Part of a small language model's weights: 10 layers.
Each number is 128 + 32 x the weight over its row's rms, rounded and kept within 0 to 255. Layers, rows and columns count from 0. Numbers have three digits each. The size before them is the row's rms in percent of the matrix's.

# v: layer 6 attention value, 128x128, rms 0.504, rows 32-63, columns 32-63
# o: layer 6 attention output (transposed), 128x128, rms 0.422, rows 32-63, columns 32-63
# q: layer 6 attention query, 128x128, rms 0.327, rows 64-115, columns 32-63
# k: layer 6 attention key, 128x128, rms 0.325, rows 64-115, columns 32-63
v32 125:143151150076117145073143168113123140124128208107182103150135101111135121167134150090084142158084
o32 112:134120140122128161097138141119140155145138195121203092127138084089127109105143139150139108137126
v33 102:133122098151134094138091128097094094128173141158151098162181169147138121166101107140077111131157
o33 103:166128128175108073152118095107122105152129168164141112175127089121119155077110226163136158093171
v34 114:093137110180162086172104129100145170127096114157121160129091149146151118133155129054171148139177
o34 106:123200096106143083086147123124127119177133119107132166097066121132140105131178148068139189110139
v35 101:162123177141084117160099127104101144095111204146041202105155100115138107112103114201132116156132
o35 103:105151158115125082130194104107137128117130164116093117130118094144152134059100167132130104140133
v36 099:105134118100143027091109122191133140136112056188116150137152171111135084087118086113107107104102
o36 095:146113118088169085135123103150103144126114103176076170125138106139171118178121118094136113117150
v37 102:129099083140103141118097127232124137105109121159118181157144115095090109104137079170168117129151
o37 101:109098097138114107093105155212187147115106084154128136150136166079085132121166110162196112153153
v38 114:114150102112151136164143176108096142141122183051092123148163115180140144148152118153109135092114
o38 104:117146120131120135192118166137088128153059139086084139189171107167109120122126133166129092117130
v39 109:152141190097146082051116133104158118159118092087054141105152134074082139187146128138147100090115
o39 104:113113166156116111120103114123149104174111116146068094154170140063130121116139137111152102082135
v40 118:152160113088135096058151091149103067208139123158113155106106174145096159092120149159125171109178
o40 106:144074063105109071158087147100120176125121106168106152087147124134069100137079072142095161096171
v41 110:091117141155138116147121122134138102101076137141168131171097146149180135090162187120118141182188
o41 102:085132098114127126109153136130184115117152176088195146157119110135162127058123091112067095158146
v42 118:135138144130135133073127098177147065108133085162141192144191075110103140089140229140134146064132
o42 103:111100090138147183094115132125156101119137090099161158088157052111146102151127148168113118064116
v43 120:130098139128127116152135089108113107098145227146177136146164083128068135108107129112132154069138
o43 111:121107121122119095163096052084139156112168165167142098134128141113115153051105122133111119088066
v44 114:155104126124149173136130109166120142169169183109086111106144140176156160142108140148169164139133
o44 106:145106047140134156151095122150165149183154176099112090124159132098191185161091173165159127202137
v45 105:204126159146083161155088113120098105146157138180145165137114125141143103146165178169142104161124
o45 101:205167179135107117163164125127139133105118154130137168099123121116126063167116168179148111123141
v46 104:156111087143105106115180176113137133096083210145089133155093103118110113134176115175145175160186
o46 104:142143142066144090091150156102218147096101160136131103144101125123070136089184077166183130182116
v47 111:091095119098111153157099167110144151077111115142144135122148110089105157143136154136120075098136
o47 110:089131123054135175093109181184150128133079112142169100132162151098112143120127179162158088112123
v48 102:130126134118143067144132118165114057088124117110156093113174152126146130134081111169177090098136
o48 107:103123131101137085177167090134120073135153158111175129126194097089157121144023114145167112107108
v49 115:171108132118119056107142153154100083115158104135085142115117177142144104171140122103104173149102
o49 102:143177121112137075144167176143115067131177129147088128154094097123117057131121075105125146116107
v50 100:086081125116128122152163167117146154042129105155160071124176112114162176115141137113203098134160
o50 099:117134113145091164115139159158239180080045117086078136072129073169108151096086152147151142145175
v51 109:149099137159059130180134116062147145095122119152124127110184119155104142133140126172100158091121
o51 107:108114165123134119106161123066132132096116095113148137158176124146116163098117097142098125120135
v52 108:088110118128109160134149188156128112109182114155130134128152141148143113151082110088127190084135
o52 100:136130139154133101146078137126129170128149115121128142148132111141139130132116086131176221110100
v53 122:108107118073089086112128157117085112110148131113179134111116124114136127104192098124117115161080
o53 117:082087117088046131175144131150039134107093182137202155135169132127149074142158101097147089111101
v54 125:121136171144150160089163078134103111149091066155093192082135145163135148129122143207130116112167
o54 114:072155100171134132106107134089074100096180042090071154131128202189165110110115143142132118157144
v55 127:098115125072156095132137170077128063124055060064197138155134129155122107155098125165130154179155
o55 116:064166162099135103140132119086138092123079050098187165121109139185116098072115087122069167134209
v56 112:163119147163082113089134123104103130100065140098176150129101131137129113096145122145136173117088
o56 100:170088136172076060052159134121085082056094131071190138121087137146141102127155144118108144121090
v57 099:124081107145141127104131079140161129115142053150140077108198169116138137083117146138133145053158
o57 093:123075176196155157111166109122133137097142076136176145085197137158188138131093128089138163126180
v58 119:122093052106122125150129126134170147088102075129076127138112129181129137164142116127121098149102
o58 112:112081097086210126166160144097147123140127145074078160114123088160111158196130029149116150100111
v59 099:096181091140117181132136135043166097156175109102061108132124110113139157088192147150113145102125
o59 099:090186082161144188174206106073178125145140154109099128154163120119140202128167130141107124117101
v60 118:162144181125114129068141128163116092169168174144142161115098157140117101135160128106146108161135
o60 105:126110111157129102135119173183054125154166169152117082156097148131095081155144145131126131114095
v61 103:160088121143100124149154199127145115131129166184134126134188137099110118071094086155169130166095
o61 100:188125141117082170191143154136149069132061129135160151124130161107154125043121066185166183143128
v62 113:138164079111141129164164151127158145172052097159156122126172129139142141104083070183134117132127
o62 108:132130113118200169140120162119166115096109066149143117131135140163167109166132049150067127113163
v63 105:156136147082137151106140115099142093121137135057117111177094154116174087126060202116066127124128
o63 109:109127105166070199130123131123119129105120182080124113138096119136161128142105173147141097144111
q64 103:123160135092177147120121147151165103143122116134103113074154097094104105154127159111075109113138
k64 103:120172109080182135147152112157158093152086072146191133100128079086145083163139153104055122108153
q65 096:126145140144093158133151114141085131131117124102147068123097137133195147178113078201196100127129
k65 088:115111181145104144141124094145065130142124124109117088159091129151139110095112131147141110170085
q66 101:093146085144149141140131059123078055132153107083168156126158130093160147110129103104140098135150
k66 098:166154058098141155174093120168030152162158185121087115101171110124141124124112170186139084130168
q67 093:125093137111061099106183104166123169100174090103100105116078144147108133132065180188116088125099
k67 096:113140118105092122075155128149076092083164131124113098108132120104183151175125174186095077176096
q68 087:142145109121111077159154133154120047170148092187196145105093173149087128154134047120122173153147
k68 099:152177108097115108104167161089093075070116109127069143118127103114098150071151117111105170087184
q69 100:109145095106136153143097141182137136135162141138170117139125074069132113113174148108149099121062
k69 107:128092117165122116117176123172169114182155114127128062200105077157112118129127172084142100125137
q70 084:161130138104048114108111160152202128145140126061125077073152139199135127079113171145094109174176
k70 104:165143124139105065111108106124160101099159092104119190110064125148187119120133067177130134199116
q71 076:136177133133124159103102096137129135072120172096152057171127151107142095107140198114117086093083
k71 087:108161176119152166096189086119121185100169096133122086124086128163173093131166165044176049140155
q72 107:092140101146163146117142129165144156110107164164128110170150135089147121150116137168107068156034
k72 119:111161078190150174143126128167125155121103136144130062169154178130124106112112173123140141166106
q73 093:157085120115069194160123096097111167109122145175120092151052079119055136140134134155160084097127
k73 104:103109168160086188153132164109185152128125161144081102088057112145090115089137155107159053087151
q74 100:127089149099126145137154120127136169118189142160098128136063129133046134130086148159170101146098
k74 103:105114137154158146097117182113193118161157152106103115127094167115074136133100113100112078153107
q75 092:100091179089112135159135099114080076114097151169095152159109090130055108130129100194119111145129
k75 096:077133178112108126187143136064138119109112112150111158115113104176116111102103124135151064097175
q76 083:117139088158119144141184097120116070130181065063154143074098083175086157130120118074130147168098
k76 098:118162106205153151120189121128147066114135078115176115107106137164131120180083099173115144135080
q77 084:152104136106150139155100173155184120131119117147148060171102149126113140141128081117130171195096
k77 096:143163127122132167116121153129183150169092086100098112107130141138138124103168082133153159131126
q78 089:111182115122112097205141126121148118145128105171100079082107111150120103111083058125205129169156
k78 100:173181073133105108164111185128158117165112131111137102044074139154072120103084119182115161112124
q79 088:174142151156092169119181092113107118173142065080163171107074138162116163110134102112197129147120
k79 094:160133186204121082111119105129162148137127108105116143156066135108124113154108067134159156175105
q80 087:159164123173121160156155131116104241134160126141103150151119142165083165116128187124121068121160
k80 090:111103110177159135086047120097087109112154127185127177194101143135090137140075144145096195170128
q81 102:061124113149138097113146113134130199124141082163094135103099145125062099141081137131162156123088
k81 096:151131105144117087099124195055144093080137094139169106096118115144109149127125084138151147156130
q82 085:102129127102137081153126155102131164088116136114082090100132081165120121136136142135096120118106
k82 094:085106109058135139118178142105044144112143055125157139122153057168127087162156119134103067073138
q83 100:115139119129138117114132184129135104124158144092171132064203123162146151126124145140089116128127
k83 104:113109150102139108109134159147101171110184160100079148112164158143133151161151150188130096146163
q84 078:085141163108147121131170181164137145104114145113153132046101166132161131199086120144110150161108
k84 077:113100154093099098189152140134174097133129106106212165115134119122158114140056153129096171192121
q85 080:138093128111086115097133116103084137137152115128079137154082133175070154105122125168158161142129
k85 093:172124167110147121108113213099111141164189135090098147090140163118126156170173142156096074084174
q86 092:197117154140092092091120090095128103136092189095125145135155186124189137060168165111139147122139
k86 111:164142124167099075125121055193113148151109166115172138129136156091168152106150177118151110152081
q87 093:147125152109197156123154100155132143108156074116153124108041157143137081128098130144161130095118
k87 095:118139152099120111088173185083219113137125101137130122089040068111098103072137116169122130141115
q88 092:113133111138115136151168158145136088127117137173160172078197129163109099090145113120080159116146
k88 098:115096151124115130131098188075155106071088120163136189096147136169115100087129119152127159121165
q89 095:149117156101120157180119140141168131137099178084120145149100154135161098128122141138157129204114
k89 109:179151135085119113159150120123191192169141166118049149156065108098166069100166130150158107120149
q90 091:141137111157162151110088138097083105155156098132113105107110092157123191141097095162140125103178
k90 101:091132102183145159150107115148095130122153176140116130121105128154051180139144119129068137095067
q91 090:105199083129159168167130121117101189151093147171178166092109160073172059115140122103235094081149
k91 097:168123079105140139145097112144087161134111184186129106152104118129090124121125174105177155122142
q92 083:161071118116106158095109167153114146166076138126098147152209132156179148147132118145162125149189
k92 092:190090126085151138132044199147094147166130169135093185150198149070152145191146146156142113103179
q93 083:137059113098134108126125154109078137191140065114117122161075094174074136118123098148155162131165
k93 081:140101099159172148127049165107134166190115096106122144103121154173095221149140109090132158123150
q94 108:138156081138098116117052172144118111114067131108157124083225136047193133169138104141108139118098
k94 110:149105106120065114176091164168095141144102095148136099112186148095150138188176204145126120099129
q95 090:094161127097164115154149091130145075126144130090174160081163117096149128110079154119077086105080
k95 096:117181131127100105125202126147117155172120119125134106101125066096127082139065127149137108115139
q96 092:094109099156158112162191141121145076146174060139181164048075120196122129136110075100129207182150
k96 092:138134057133155131131179110091164140094148123105177167101091103207110094142106105171069167099123
q97 092:083204115180212144134120113160151152124159098158114127120115135110051172148127137143090122128098
k97 097:102198118174205095134145139107220142114142053151110108114143156120099154081136112120101181156129
q98 104:082118146126100125131161112126183076153098103114056139150140067161102153100127059127105137163123
k98 093:118145164159161123159172188130140089147131102128129127121192136114144092127105025113098072114152
q99 094:075122144130153124073104097122153137096190138164182138029098137131091100130086142129134114122080
k99 111:114128126055131132111105087104118139110113129114173151113096112127106146126131119144119112120085
q100 097:136099197155095105098144053144123083117149096115067142187118118103132133116137113113105121168048
k100 101:110143115158109141121173100135143077134115124122122117171110106093132157138146157143134109115103
q101 084:163049111084087138083106176117140104175077148107156153110115106095113144129088124168079153126134
k101 085:138077190106098127169071153123159105144053177182125153127124132077122145111118128108154134186141
q102 094:170169107187124109106105110143140123062098165138137111114136175135188058131141217154111170132090
k102 108:149159114156063077154160100118194151061136120099167091111079161161173038105130179138132160105116
q103 079:148130121075103153158094169112105098120080193097140116161175082137143138102214136111145084153136
k103 084:132131150112103137163095145115102107153104117097126122139163135126105111132157162104144075124164
q104 104:093182122145119109204123070157150094120168140186159120117172127111112126092154107119091133113134
k104 116:109156131160092119146163097131118108096054098164115125113189059129135160075101171123143158096090
q105 087:119105101151097175051132113103140121146050146175105142108163121088127149190112084164150120149144
k105 099:137096146122148165163115145166114092093092158173107139129163212071110085158076088158140124166133
q106 090:179133128124130101137074172102114104128099128144141098176120165106121161112179116152168161170131
k106 096:149171153156082116123034155078179081134080131088130089126102210144071140083138089145175187195110
q107 078:098179105131151118134109165165211126137145105197212080060085152127085109140172157151082167158130
k107 089:128162129109153103111195097135178093093132049100122159082070061157166095072157121127091177126174
q108 083:115199152118152088146125176146099165110175127093156126097131136137146135091109090100105140054148
k108 102:064117142047111083139133096099089145157157119160130139132154124133136197125145148095108133133095
q109 085:086144110086185138158133143141134023112133160096175157098121131143132045094125143120119180128111
k109 088:136165117092150138174175135112199163105145174108123120096126148220116101113136109148185144125145
q110 093:127129108135139127140157134104104124104102142146123183154127137118088206155157159136127138136123
k110 100:122148128148137135095094148129122171135122114092122114120166167128103139100129093120119137142096
q111 096:188091109077100143177146132091132122117085103167106130166078122117058123119204180153161156164205
k111 097:150135098107177165103079147113160116127070065113113139078116097129112071162117161081112119134181
q112 108:114126078181076107119082116117072143104093143129141170103174157108142163133092144147135099058094
k112 110:159121094146023141138107183106057115106173190180118135134153162106085140104129150139145104106134
q113 094:104078088187112158106123103120086185126128136112083144119160143193192152144117117156133157108105
k113 104:132084137194124168131118178086119188124167154137161145186150166193153141129131152111165110066106
q114 103:130109092079129129092069179142204186147089097154146101176091156098137099077132107097175138147119
k114 102:168134117132120096088107151145195132092112108105081094109051133074156146081207058035138142158104
q115 093:090152108116179105104110138162093105100179108111139098116115137110111125198122137119161135212152
k115 100:117149081118192111141110101164116097105163093037123089124135172180189151130092099128122132161125